Each number is 50 + 10 x the weight over its row's rms, rounded and kept within 0 to 99. Layers, rows and columns count from 0. The size before them is the row's rms in percent of the matrix's.

# v: layer 2 attention value, 320x160, rms 0.0602, rows 125-135, columns 0-79
# o: layer 2 attention output (transposed), 320x160, rms 0.0645, rows 125-134, columns 0-79
# q: layer 2 attention query, 320x160, rms 0.048, rows 128-159, columns 0-79
# k: layer 2 attention key, 320x160, rms 0.0469, rows 128-159, columns 0-79
v125 114:29 64 44 56 47 60 46 54 46 56 53 62 55 37 53 42 43 46 65 61 48 58 46 45 59 58 55 53 60 54 36 55 44 48 63 43 46 38 37 51 32 60 49 61 46 53 43 56 45 51 52 51 45 53 53 52 65 36 46 32 38 23 41 55 40 61 42 51 68 57 41 60 45 46 53 58 37 43 55 51
o125 113:61 61 57 58 47 44 59 50 51 48 44 56 45 51 54 52 50 50 35 47 42 49 60 61 36 59 67 48 65 43 50 34 62 66 36 57 42 37 59 51 43 65 44 24 40 34 52 29 63 61 46 51 23 51 38 41 59 46 49 45 48 63 45 38 57 54 36 39 50 59 52 58 44 39 53 50 47 51 71 65
v126 105:40 43 53 45 57 43 51 56 46 49 41 72 42 74 46 65 49 49 67 41 45 44 51 61 47 58 49 40 34 59 47 48 56 43 48 52 50 53 56 48 59 61 52 53 35 49 40 63 58 73 46 46 43 30 57 41 73 52 42 43 40 55 42 56 44 65 45 61 51 65 45 55 50 65 43 53 33 47 42 65
o126 103:37 46 29 67 47 57 60 49 45 53 47 46 53 43 44 52 43 58 49 49 41 59 50 63 35 51 53 38 44 54 63 60 45 46 36 38 43 48 40 51 41 38 48 49 55 60 60 66 44 53 48 54 50 66 36 59 53 47 31 48 40 53 68 70 61 72 43 41 72 35 41 67 47 48 29 37 54 51 77 62
v127 116:59 65 57 61 42 51 39 47 57 51 44 45 56 54 40 31 47 32 43 42 64 69 57 40 37 44 54 44 39 52 55 68 58 45 86 53 46 50 46 68 59 58 49 46 44 60 56 47 63 51 53 49 47 57 65 46 50 58 58 53 38 48 56 55 47 46 50 57 42 50 38 46 35 46 43 41 66 44 22 46
o127 114:59 63 45 54 54 28 45 40 35 48 46 53 31 37 64 49 47 53 57 42 49 45 55 62 72 44 55 43 31 54 48 51 63 52 49 42 41 37 50 51 41 64 42 63 57 43 51 65 53 55 27 40 42 56 44 40 51 66 66 45 56 35 43 26 50 56 35 50 46 48 61 46 64 48 48 40 45 65 51 56
q128 075:55 40 57 60 52 42 66 75 51 34 37 63 38 57 63 55 47 34 48 53 44 34 63 49 62 57 60 31 63 43 60 53 40 46 55 65 47 49 60 34 65 49 40 58 53 41 57 55 57 42 49 33 49 52 50 73 58 70 53 43 59 34 60 60 47 41 50 56 57 58 40 62 50 41 31 53 51 54 49 55
k128 113:48 49 40 28 36 42 40 53 50 55 54 36 58 48 45 56 64 52 33 66 46 53 46 57 48 54 46 61 54 64 45 45 51 44 56 45 53 38 47 48 50 40 50 44 39 56 41 59 65 19 55 44 54 42 41 47 50 48 54 74 39 38 31 51 58 57 62 60 37 60 54 47 44 49 53 32 39 50 54 63
q129 071:58 62 63 35 45 56 46 41 36 51 76 47 53 65 43 51 53 33 50 55 71 51 35 45 39 59 43 51 59 59 52 42 47 69 42 44 48 38 31 53 65 38 68 61 43 52 42 55 46 58 52 44 77 47 45 42 45 48 40 64 37 49 48 33 46 48 35 47 50 43 53 49 61 59 40 33 47 53 45 40
k129 074:46 48 37 46 33 45 46 43 42 48 35 38 43 56 48 65 64 42 69 38 44 48 58 54 43 36 54 48 43 53 47 64 60 50 66 38 36 40 49 22 45 60 57 54 50 43 64 53 46 41 50 19 50 64 32 48 59 60 59 46 65 56 43 53 51 49 52 59 61 65 44 52 53 34 48 52 41 51 43 50
q130 117:54 40 66 57 50 54 45 59 43 43 64 52 45 75 47 50 46 44 49 59 51 54 38 43 33 57 43 52 56 49 44 59 42 53 57 42 56 44 41 37 57 33 61 59 49 55 53 64 55 52 38 50 66 64 62 52 52 54 41 52 49 48 53 36 53 42 43 54 53 52 55 57 53 75 36 34 41 63 49 46
k130 098:39 56 34 20 33 31 35 43 57 51 61 33 62 45 52 43 49 53 44 58 60 69 49 49 49 44 48 39 71 52 58 44 52 40 45 42 43 51 53 55 53 60 32 39 48 52 48 71 53 43 61 47 44 34 52 48 47 59 53 61 34 49 28 56 65 44 68 48 38 61 60 57 43 57 60 55 48 53 46 65
q131 096:51 30 68 59 47 57 50 64 49 39 60 51 45 73 54 46 50 45 51 53 49 52 38 42 35 52 42 59 46 54 48 71 48 52 51 40 55 48 38 33 61 42 59 63 45 49 53 68 53 52 42 45 61 67 60 53 56 55 48 55 51 41 61 41 53 42 49 54 54 51 55 52 53 79 39 38 39 60 50 40
k131 083:38 52 46 20 35 34 45 40 69 54 54 34 67 44 51 43 42 51 48 56 51 69 44 53 47 49 46 29 73 38 50 47 51 44 43 51 43 57 60 61 47 65 39 31 45 53 40 64 63 44 61 41 58 37 50 35 45 46 45 64 46 39 29 42 67 48 53 50 31 48 62 59 50 64 59 47 47 45 49 62
q132 084:51 52 66 53 50 54 36 67 47 57 55 57 43 76 49 53 53 39 39 60 53 46 38 43 39 59 45 51 60 60 44 58 37 55 46 41 60 58 37 46 52 45 52 66 54 57 58 66 48 38 45 38 63 51 59 52 55 58 39 61 52 53 50 26 46 45 43 51 50 30 40 44 38 72 35 52 48 63 42 47
k132 075:34 64 35 25 42 32 40 38 65 69 63 47 63 47 49 42 48 59 41 62 59 60 52 47 42 44 40 40 55 50 54 64 49 48 45 47 49 44 51 50 40 54 50 35 41 57 42 61 67 42 70 49 52 38 50 48 49 47 48 61 40 42 29 57 74 36 64 51 32 64 63 47 40 52 71 40 44 46 50 67
q133 074:57 40 34 57 55 37 49 37 39 48 48 43 70 30 43 58 45 51 56 53 42 56 58 51 52 45 48 44 52 44 53 48 56 44 45 57 28 44 50 62 40 59 47 41 52 39 35 44 49 57 57 52 40 53 49 41 46 43 48 36 48 46 44 77 60 55 49 39 46 61 54 66 58 18 61 43 49 36 51 44
k133 070:64 48 62 71 59 59 57 62 30 42 37 57 29 62 52 60 48 55 56 40 33 36 38 52 37 63 55 71 41 53 43 50 60 64 53 52 54 53 48 44 47 44 60 58 62 46 55 22 41 57 49 52 42 60 48 55 45 58 49 32 54 59 57 53 34 67 36 50 64 51 32 62 55 51 38 61 63 57 58 46
q134 102:43 44 44 45 46 53 54 59 38 51 65 63 61 67 51 53 38 51 44 52 55 49 35 53 51 60 40 48 62 62 44 53 51 66 29 56 39 33 39 56 54 47 60 74 52 57 58 54 46 43 53 37 62 62 44 46 70 53 42 52 43 50 36 45 43 47 37 41 51 55 51 40 39 60 42 56 40 66 48 45
k134 086:39 51 48 70 45 51 50 52 44 68 60 50 64 36 66 36 63 48 53 35 57 51 65 57 52 37 49 53 55 57 51 44 22 45 56 37 55 51 35 69 38 56 58 40 37 45 49 49 72 57 65 52 54 42 57 36 64 37 58 48 51 42 58 57 70 40 45 52 48 58 55 30 56 50 59 57 33 58 39 54
q135 072:43 44 39 38 62 30 61 51 34 51 61 54 73 37 32 59 45 49 58 50 42 50 45 50 55 49 46 38 55 36 42 40 62 40 44 54 37 49 60 56 55 55 55 59 54 43 62 34 51 40 67 43 35 58 51 49 52 46 46 51 37 49 41 56 58 50 52 41 31 40 47 66 34 19 50 48 53 40 51 57
k135 078:60 56 64 62 41 59 60 51 26 60 43 65 50 46 51 68 67 57 56 42 46 39 58 54 38 57 43 67 38 51 56 36 41 48 53 53 65 51 42 52 40 49 60 47 58 43 54 34 60 64 46 68 53 48 47 41 51 47 40 35 53 45 80 60 45 55 36 62 61 57 41 47 51 49 43 41 49 49 65 44
q136 060:47 36 42 46 49 31 65 32 46 47 45 35 53 40 71 60 54 43 60 49 59 38 43 48 52 50 45 41 48 50 49 47 45 59 53 57 52 45 51 48 52 55 63 52 48 61 58 34 53 51 69 44 51 37 57 50 42 65 67 50 41 51 48 62 51 42 75 47 47 47 52 62 37 49 43 52 48 40 50 46
k136 075:54 35 57 50 56 69 56 54 60 51 50 67 59 66 48 47 65 44 35 40 47 66 40 72 59 50 39 62 31 58 55 51 41 47 36 68 43 52 37 54 57 41 58 47 41 59 48 45 54 40 35 53 50 55 31 43 46 30 56 60 64 44 69 61 48 58 50 53 49 59 44 45 63 43 62 59 31 44 42 49
q137 118:45 37 50 32 58 52 55 32 54 49 63 64 50 47 47 58 53 49 54 47 47 42 36 62 48 44 36 42 63 41 30 40 50 53 47 49 44 52 52 56 53 42 56 64 52 56 65 28 47 31 60 48 54 57 56 50 54 48 44 69 38 62 35 51 58 45 44 42 24 41 46 41 24 52 65 60 39 49 66 40
k137 126:55 60 63 49 38 68 56 49 35 61 68 46 63 41 46 63 58 52 56 39 52 46 65 52 44 51 53 63 45 58 58 38 38 30 55 54 62 49 34 72 38 47 58 44 62 45 52 48 52 74 53 62 56 27 67 42 68 41 35 44 63 41 69 40 52 50 51 72 62 60 37 35 59 42 43 48 52 52 50 50
q138 067:44 54 65 40 44 48 36 70 51 48 62 50 49 58 40 31 53 46 35 61 40 47 42 63 37 53 50 55 55 51 44 51 56 53 30 38 57 53 40 59 66 34 52 52 49 58 56 50 56 36 52 44 67 64 45 50 42 36 33 23 38 34 51 34 59 53 44 39 46 55 28 36 35 54 71 53 55 53 66 41
k138 068:49 48 30 61 41 56 47 46 34 59 60 67 55 42 37 50 29 62 55 55 47 29 48 38 49 52 49 51 46 57 44 42 45 50 63 49 69 47 48 49 42 64 50 41 54 59 45 63 47 52 71 57 37 35 70 55 60 58 33 49 30 53 57 57 41 54 52 46 31 48 58 51 39 66 39 44 46 41 49 50
q139 071:46 59 39 50 55 62 44 59 34 35 43 73 56 51 43 45 47 45 53 53 50 46 26 34 40 73 44 40 52 74 67 50 61 40 52 39 44 51 46 50 67 39 51 58 48 33 59 55 49 54 51 50 55 65 42 52 54 48 45 33 43 57 58 55 39 59 53 59 60 47 47 52 58 56 49 63 58 47 50 42
k139 076:36 50 18 54 38 29 49 48 64 50 42 73 51 44 60 40 55 67 55 43 49 43 57 48 53 42 45 43 49 48 56 54 58 48 54 38 31 55 48 41 54 43 41 43 48 47 56 58 61 46 45 29 41 58 37 51 44 62 35 50 50 41 41 53 59 38 41 42 26 49 74 54 52 50 41 29 32 53 51 68
q140 077:34 53 57 53 50 42 59 66 39 38 46 36 46 40 46 55 65 57 46 62 45 54 56 32 55 43 52 36 34 51 38 69 56 31 64 59 63 52 39 35 42 64 39 37 32 37 52 43 49 55 48 49 41 33 65 48 49 49 52 47 51 33 65 52 50 43 56 50 55 47 82 69 63 40 38 43 53 54 34 68
k140 079:63 54 55 46 56 47 44 71 55 37 41 53 35 42 47 60 57 39 69 58 43 57 42 55 53 62 39 67 60 28 48 51 51 59 54 42 44 66 63 43 48 48 39 34 47 45 53 52 53 39 49 40 40 63 36 52 34 39 53 56 37 37 30 57 49 62 36 56 40 61 49 53 36 40 38 29 39 52 57 46
q141 061:49 49 32 47 52 63 43 30 52 65 64 53 49 53 45 49 49 60 37 26 54 41 43 59 56 54 42 58 51 43 46 44 49 64 27 61 46 33 33 58 43 40 44 62 59 56 42 42 41 44 71 40 63 51 49 42 56 36 48 60 43 65 38 52 43 61 46 31 33 52 47 46 36 62 53 49 44 49 58 38
k141 062:35 58 49 61 36 62 58 47 36 55 71 45 59 42 44 49 52 51 47 49 55 54 57 71 49 32 48 58 49 55 51 52 33 42 65 54 58 52 39 63 45 40 70 53 45 57 54 43 48 69 49 42 56 49 59 54 73 49 54 48 67 55 59 42 64 50 52 54 61 50 42 34 58 39 42 60 44 62 45 57
q142 062:44 51 52 42 49 48 54 33 60 45 63 38 31 40 50 58 54 44 58 44 49 60 45 49 38 39 32 47 48 46 31 30 59 46 57 38 52 46 39 33 44 36 63 62 41 50 63 51 48 58 43 72 41 69 54 39 41 41 49 53 38 58 52 50 53 37 42 32 31 52 52 40 45 62 64 54 47 49 59 50
k142 059:36 63 58 34 28 45 49 48 39 56 56 39 67 40 48 61 53 47 60 38 42 52 54 59 55 43 62 49 56 37 54 43 72 42 72 45 45 48 48 61 46 61 70 46 57 43 50 51 48 50 43 51 50 28 75 40 67 45 31 40 78 51 50 43 43 58 47 64 59 50 48 55 60 46 43 46 59 62 53 57
q143 066:43 41 40 42 64 45 53 33 55 59 65 46 59 48 63 46 48 44 53 49 48 36 41 67 52 34 48 46 58 23 43 49 56 52 44 54 43 42 45 58 51 41 52 56 49 49 58 30 53 48 74 54 49 71 47 51 38 40 55 53 27 62 25 47 47 52 50 32 33 44 43 48 27 50 58 54 56 41 70 42
k143 069:48 59 51 48 27 62 59 56 45 55 60 50 76 43 42 56 57 59 50 47 51 53 47 55 48 49 50 73 34 66 56 35 42 50 51 62 54 44 34 60 45 37 69 44 54 54 40 49 49 58 44 66 67 46 67 40 69 44 46 36 65 62 66 44 46 49 51 50 62 50 39 37 61 42 42 51 48 46 60 44
q144 131:51 52 29 50 54 51 51 23 58 61 34 51 58 19 52 58 51 56 53 29 62 48 58 61 62 55 48 65 51 58 51 40 56 50 56 54 46 59 55 53 43 62 41 32 58 64 41 35 50 50 60 66 35 41 45 49 43 50 63 52 56 53 49 62 51 54 53 46 41 52 52 50 56 37 78 52 62 43 49 51
k144 108:62 52 59 71 72 56 65 59 50 48 44 76 44 40 53 44 47 54 45 43 45 48 53 48 64 60 52 56 40 41 43 48 50 49 36 66 70 65 49 72 68 33 56 58 53 52 47 31 51 50 46 69 46 43 48 53 40 41 53 65 44 34 56 60 44 64 33 47 48 51 59 36 43 51 45 44 53 51 61 39
q145 120:52 42 62 53 45 60 49 64 55 45 62 62 47 74 58 42 47 37 49 67 46 48 36 40 36 54 37 60 54 41 44 67 42 53 54 51 54 46 42 41 49 40 57 64 48 52 60 72 63 51 43 47 62 71 57 54 64 54 44 53 40 46 55 36 48 42 49 53 59 46 48 45 54 78 38 43 53 57 56 42
k145 111:31 51 37 21 33 32 39 45 59 56 59 35 67 47 46 41 52 50 41 57 56 63 47 46 46 42 56 45 65 48 61 40 49 46 40 42 39 51 48 52 46 53 43 38 26 53 43 64 60 42 68 52 58 35 52 39 58 55 51 60 36 46 43 54 68 33 68 39 33 60 60 53 46 51 56 45 38 50 55 60
q146 063:37 46 52 61 51 35 39 66 50 34 60 50 51 63 47 54 53 45 44 48 30 34 54 54 55 41 43 41 56 53 43 57 36 41 60 64 49 39 43 46 41 40 39 66 43 33 58 57 47 46 46 36 46 62 62 58 71 50 44 54 42 48 61 58 52 48 53 64 50 52 46 55 39 52 20 46 50 49 45 53
k146 066:49 49 38 46 57 62 58 58 65 53 56 57 59 60 45 48 47 52 45 53 54 75 43 61 55 69 43 48 55 45 49 44 41 50 48 60 69 57 58 60 44 41 51 37 49 54 42 50 73 44 54 64 49 39 22 32 52 33 50 64 42 42 26 50 74 59 40 60 40 56 63 44 50 44 55 36 35 60 52 65
q147 097:49 58 40 47 60 43 47 51 51 51 35 52 54 37 55 54 47 50 55 43 39 50 74 57 58 52 57 44 51 52 51 37 60 42 50 62 44 44 64 64 44 56 42 44 51 47 49 35 44 55 52 44 45 47 53 52 47 54 52 36 58 52 43 58 53 51 53 51 43 49 46 51 47 23 63 58 57 34 56 61
k147 085:67 33 59 78 70 66 63 57 48 47 38 58 32 58 50 50 48 45 51 37 48 47 49 48 48 58 49 54 24 42 48 56 49 61 48 60 71 48 47 48 57 41 62 58 64 44 47 24 56 58 47 54 53 55 45 59 41 44 50 47 52 57 81 49 27 48 39 49 66 39 41 44 60 66 42 63 53 54 41 36
q148 097:53 35 75 57 49 63 53 75 50 33 48 48 50 67 49 30 65 39 45 61 51 55 49 47 43 48 52 60 44 40 49 62 56 52 67 41 51 59 50 37 62 54 48 44 46 57 53 58 53 48 46 51 48 44 64 68 46 56 56 50 59 30 67 39 55 36 52 61 56 51 56 49 56 65 50 35 57 55 43 66
k148 095:56 47 54 33 52 44 38 49 69 51 36 42 44 39 42 55 51 44 54 58 61 46 43 36 51 77 44 39 64 45 38 41 59 44 45 51 56 44 65 51 50 66 22 30 59 42 51 66 47 47 63 41 49 50 55 49 36 52 38 69 30 42 37 44 47 47 45 53 38 49 57 59 43 63 63 43 62 29 54 41
q149 094:51 54 31 39 50 45 55 39 53 63 54 59 57 34 61 64 39 49 57 46 44 42 51 60 63 50 49 38 52 56 50 44 59 46 37 72 35 34 55 67 38 54 44 62 47 48 45 39 44 57 64 45 57 45 41 43 59 45 56 39 44 58 34 65 44 51 50 37 43 55 41 49 31 33 46 57 52 42 54 48
k149 082:47 58 37 69 55 55 57 58 41 48 60 71 53 52 59 32 59 62 46 32 44 49 55 50 39 36 46 62 30 64 59 43 43 52 58 54 58 57 28 44 52 26 68 59 39 54 45 42 61 50 40 56 55 54 50 43 55 44 61 34 53 57 65 60 63 56 57 41 64 61 56 46 53 31 35 48 38 61 50 43
q150 112:43 60 41 52 47 43 51 43 49 54 32 44 58 17 52 51 61 59 44 41 42 51 62 51 63 44 59 47 40 39 51 38 61 44 45 60 45 46 52 56 44 70 32 37 51 49 41 42 51 60 46 53 43 38 42 46 47 46 58 39 54 47 47 63 49 62 65 41 52 54 51 56 65 27 63 60 54 35 44 63
k150 097:62 51 66 70 71 61 50 53 33 40 35 52 32 64 52 65 50 45 59 36 45 41 55 50 49 45 55 62 36 57 41 60 69 60 47 52 61 58 48 44 54 36 49 67 52 44 51 37 31 59 34 44 45 53 46 64 50 54 61 46 54 65 60 51 34 63 36 56 66 36 44 55 56 54 43 57 66 52 49 33
q151 062:50 57 36 50 48 47 51 58 51 67 46 55 62 34 49 70 60 56 52 40 38 47 45 56 61 56 34 33 42 54 38 43 61 34 47 68 43 40 51 63 42 55 37 55 47 37 49 43 46 65 58 53 47 37 47 52 62 39 54 48 48 46 46 64 44 50 69 50 46 49 58 50 44 40 49 50 60 42 44 63
k151 058:55 63 53 46 50 48 44 70 59 40 57 60 52 29 53 41 54 42 53 36 39 47 61 52 42 43 37 50 36 57 66 51 46 57 51 43 51 57 47 45 49 41 47 44 46 50 33 56 63 52 38 43 65 72 44 50 45 53 56 44 47 50 56 62 61 59 60 51 51 66 62 38 43 39 21 40 28 45 52 40
q152 083:48 48 62 36 49 45 44 43 66 47 62 46 39 40 54 59 57 46 43 66 44 49 53 68 52 36 56 46 56 40 30 45 50 56 45 51 62 50 48 48 42 45 53 44 40 60 48 39 58 42 40 51 56 53 72 54 34 37 55 53 34 61 47 40 64 42 45 39 30 50 49 39 29 60 59 44 52 50 76 40
k152 091:55 49 58 37 46 70 53 52 40 49 69 41 56 43 35 55 39 56 49 60 51 49 45 41 53 67 53 67 48 57 51 36 50 47 55 61 58 45 43 62 47 54 65 39 72 51 51 40 37 66 50 67 50 33 65 51 67 36 37 52 49 54 52 33 38 57 62 57 59 54 35 38 49 43 37 44 57 53 57 37
q153 070:31 52 58 51 63 43 49 76 31 36 46 65 53 48 40 55 54 43 41 62 42 34 51 45 62 47 56 29 49 52 47 60 51 44 50 57 54 48 50 57 51 62 41 45 42 41 52 32 40 51 54 37 48 41 59 59 50 59 36 29 54 42 56 45 50 33 51 46 52 42 69 65 46 48 34 52 45 48 39 63
k153 088:57 64 31 50 43 43 54 75 55 42 51 56 40 35 46 56 54 58 66 48 49 44 59 42 51 60 49 68 50 48 51 51 44 47 50 47 50 52 53 47 40 48 38 32 49 53 44 54 64 55 54 60 52 50 35 45 41 47 55 61 21 36 36 58 53 56 38 57 44 66 61 35 45 38 42 34 40 61 50 43
q154 049:49 50 65 46 44 38 45 74 50 45 42 39 45 49 44 33 65 47 53 68 38 49 60 63 64 27 53 42 48 27 35 50 62 49 59 60 46 44 60 50 49 61 37 31 53 53 51 39 57 57 34 49 43 47 48 62 46 46 48 50 54 56 56 43 60 43 52 42 42 62 52 47 42 41 65 57 54 55 67 54
k154 049:70 53 45 60 66 60 43 53 36 43 50 41 56 45 43 53 52 47 64 50 52 43 45 33 51 61 62 58 53 54 48 41 53 51 52 39 78 36 57 44 48 64 37 45 46 42 26 77 53 58 48 65 37 49 54 33 48 48 48 52 33 48 47 48 39 57 57 63 53 50 33 54 41 51 50 47 57 38 49 40
q155 069:50 63 46 40 58 66 46 61 53 45 57 59 61 51 53 34 49 45 40 42 48 45 35 63 49 49 57 65 63 44 49 42 55 49 32 34 41 53 61 57 68 40 65 58 60 56 53 47 54 31 55 46 45 71 48 58 40 38 44 45 38 59 34 32 55 53 33 38 31 45 32 44 43 44 68 45 51 49 63 43
k155 073:41 55 50 55 29 46 53 43 38 66 53 54 57 45 40 68 46 61 55 61 55 34 59 34 43 49 53 47 41 53 46 45 37 46 57 50 67 42 44 43 42 52 53 49 64 54 48 50 50 72 64 64 54 33 64 52 61 54 36 32 43 62 57 48 45 43 46 51 50 34 57 42 48 64 37 54 61 42 55 52
q156 064:44 37 57 47 53 36 39 61 35 53 46 55 52 56 37 78 52 48 48 58 35 56 69 49 58 63 34 44 40 51 27 44 46 47 57 58 52 47 49 54 38 47 55 49 56 45 46 46 40 60 30 46 40 47 58 41 53 51 35 75 70 44 49 60 38 43 38 47 36 49 63 56 43 35 44 57 28 54 39 52
k156 065:35 46 53 50 59 52 36 50 47 68 54 41 30 56 67 53 59 48 65 43 50 57 52 57 34 41 56 43 67 44 50 41 59 57 52 32 53 45 55 63 51 59 51 47 59 47 50 42 62 53 54 51 37 54 35 46 39 50 52 62 45 30 62 67 45 64 65 78 63 49 44 54 65 56 56 44 47 65 51 57
q157 055:51 68 59 39 43 69 59 38 68 48 54 33 22 35 64 47 54 48 57 53 56 46 40 43 52 37 56 48 44 52 56 60 49 61 59 51 51 47 44 33 45 62 45 40 33 52 43 48 62 59 42 67 60 44 43 46 40 49 74 42 41 65 59 39 48 40 53 55 69 51 56 47 56 76 44 45 66 54 69 36
k157 053:56 43 54 54 61 57 54 50 70 22 58 42 71 41 61 41 33 54 44 50 56 63 49 40 67 59 49 56 62 59 56 46 56 40 59 51 35 52 43 58 49 49 63 55 54 55 61 39 29 44 30 49 51 55 54 42 71 46 43 62 65 52 39 29 50 38 51 29 43 50 49 50 48 38 46 49 60 52 55 38
q158 058:51 42 38 56 45 54 51 46 58 50 48 49 42 31 60 38 64 55 52 55 60 33 39 53 64 35 59 54 41 28 32 48 52 60 50 52 56 52 61 43 42 52 39 42 48 46 56 33 55 48 53 54 50 43 48 59 28 47 59 60 38 71 39 38 57 49 69 46 26 39 58 49 42 37 60 57 51 52 67 50
k158 058:59 75 59 43 40 57 63 63 57 44 59 44 67 50 47 68 59 57 48 56 45 47 53 39 55 54 43 71 53 67 63 51 29 41 52 67 44 32 44 60 55 47 66 36 54 45 48 53 45 59 25 61 59 60 70 48 59 44 51 50 62 45 55 30 54 48 40 59 60 58 31 40 51 47 37 52 49 51 53 35
q159 046:58 64 67 47 47 34 49 69 43 67 39 43 53 59 38 48 48 66 53 51 36 53 74 44 69 44 53 52 50 44 53 53 60 53 50 58 44 50 69 55 29 69 27 41 56 59 43 51 45 47 35 41 42 39 43 61 60 50 42 60 64 40 59 49 59 43 46 67 63 48 48 48 52 31 53 43 36 59 40 60
k159 050:61 37 56 75 70 58 44 41 41 40 41 53 36 52 59 47 57 34 58 48 57 52 51 46 45 50 52 39 45 47 46 50 50 51 48 42 66 55 60 34 44 64 39 55 39 35 35 56 58 47 63 32 38 65 45 48 27 56 54 53 34 32 58 53 54 58 65 56 64 43 36 41 46 59 63 47 60 48 53 42
v128 100:50 56 37 65 43 45 37 54 44 52 39 66 32 51 37 72 36 71 54 51 44 35 51 47 58 67 60 54 58 57 59 47 49 58 53 32 57 50 51 72 57 37 41 33 64 44 49 69 57 56 63 56 50 38 68 50 48 53 41 58 55 61 45 37 47 54 52 56 43 32 47 61 50 61 52 60 66 47 42 65
o128 109:63 53 49 52 46 39 59 47 47 55 51 34 62 51 60 44 40 27 47 55 53 60 65 45 37 57 35 53 39 49 53 53 43 63 44 37 47 60 53 35 52 58 53 64 40 66 26 53 52 69 51 57 72 69 58 51 45 46 44 50 42 38 37 60 54 47 34 59 32 48 61 60 70 48 66 49 56 36 46 57
v129 102:55 34 71 48 47 49 53 36 54 47 57 53 47 63 39 38 63 43 42 45 57 26 53 57 49 47 41 58 49 48 54 40 51 39 55 51 54 58 60 64 51 62 50 48 55 36 65 33 50 60 41 47 23 44 58 64 61 48 45 47 62 62 66 67 53 60 52 42 38 47 62 56 51 61 36 71 43 44 31 51
o129 099:56 58 44 70 52 44 59 79 59 47 42 48 46 41 58 47 48 43 54 38 56 44 56 37 48 61 47 52 43 42 51 51 59 53 56 42 53 48 59 62 35 43 31 54 40 52 55 67 48 41 68 67 53 44 32 45 52 50 40 34 52 64 49 68 50 54 39 55 47 44 40 52 61 44 48 41 41 47 46 51
v130 097:44 41 46 51 45 65 57 32 52 50 56 51 41 36 41 71 44 55 39 50 58 59 61 61 54 57 42 65 47 58 50 44 52 67 51 44 60 49 76 41 46 44 50 60 49 39 28 58 53 49 35 37 65 53 61 53 53 62 52 48 52 63 64 48 31 45 65 41 71 57 53 55 69 43 45 41 38 62 63 54
o130 098:44 50 53 64 57 49 53 53 70 58 48 36 39 43 47 48 59 63 51 56 50 46 38 55 43 43 53 46 51 40 32 41 36 51 48 51 67 55 43 34 56 67 39 58 45 57 61 51 57 55 56 57 43 51 43 65 57 63 55 47 47 54 68 45 66 51 48 48 67 42 53 55 32 50 52 59 42 31 67 54
v131 090:51 37 58 38 50 59 63 57 47 53 51 47 59 58 44 35 49 58 65 42 55 47 66 48 30 59 49 51 47 49 68 38 41 32 62 31 55 41 46 64 36 39 51 51 55 55 61 50 59 51 70 68 58 52 40 50 59 60 66 53 50 68 51 43 49 46 38 33 47 53 61 55 48 61 43 32 39 44 47 55
o131 088:48 50 47 79 40 49 50 45 58 51 51 52 32 32 61 60 61 57 54 52 51 36 42 64 52 46 34 50 49 56 64 57 40 52 54 46 39 30 58 57 45 74 69 46 53 51 52 73 59 47 45 35 49 36 45 31 30 41 52 61 53 55 50 53 50 36 55 58 50 47 33 53 56 58 39 49 49 46 59 64
v132 088:63 29 53 45 46 34 43 53 37 66 48 61 41 58 52 68 30 68 64 45 64 43 54 57 73 52 45 58 40 53 63 49 60 44 45 58 49 61 62 58 42 51 57 59 57 53 50 46 36 49 59 26 39 47 70 51 48 53 56 44 55 44 46 41 40 37 49 55 33 54 54 51 67 52 56 46 48 49 41 60
o132 091:51 61 55 64 57 59 67 68 43 61 58 56 55 36 64 47 51 51 34 58 43 61 63 61 24 36 46 55 50 70 34 46 54 54 37 38 42 58 51 62 39 43 49 52 48 37 53 63 73 40 44 48 52 56 39 50 39 31 28 57 44 40 44 47 60 60 51 46 48 34 45 39 62 35 56 46 63 56 53 50
v133 094:45 34 45 61 56 51 63 65 53 31 47 50 31 50 51 40 30 63 43 54 54 43 39 53 30 36 57 44 72 43 66 38 55 48 58 30 44 54 46 65 37 61 47 58 43 34 57 57 64 48 58 65 50 57 57 37 59 70 56 60 41 65 45 64 46 69 45 55 57 44 50 69 51 53 37 57 41 48 47 56
o133 092:49 39 56 64 46 54 45 51 62 46 34 55 46 29 46 54 59 51 63 45 62 32 48 49 35 37 40 65 52 64 67 64 42 43 51 49 41 27 72 46 56 47 67 44 55 54 33 48 48 58 49 44 33 41 33 46 50 57 58 59 38 64 51 50 39 32 44 52 48 58 36 54 57 67 49 43 56 51 57 50
v134 082:36 64 54 49 56 51 55 45 53 49 34 49 34 63 60 57 47 29 43 48 54 47 38 40 38 30 53 40 53 61 39 49 51 39 61 51 48 53 48 51 45 47 50 47 51 39 60 52 61 44 42 43 30 42 60 52 43 34 70 46 38 53 35 43 57 74 62 72 29 55 35 43 44 56 61 60 48 28 53 42
o134 090:47 59 45 71 51 48 57 52 57 47 43 48 54 30 51 52 53 58 46 48 44 42 33 54 63 57 71 57 40 61 62 56 47 58 54 49 52 51 58 48 57 45 23 57 58 42 58 23 40 39 53 66 46 48 62 46 43 47 43 47 64 57 40 47 43 25 64 47 56 48 46 66 72 52 46 66 59 57 46 29
v135 097:61 41 32 37 52 50 64 32 47 37 43 55 45 42 52 55 45 72 29 53 40 51 51 50 59 44 57 53 69 48 38 41 57 46 60 46 34 50 41 53 58 68 63 67 56 49 44 46 54 42 60 53 52 44 49 38 55 45 57 65 48 56 53 60 49 62 50 60 70 48 52 40 40 45 41 61 58 44 42 36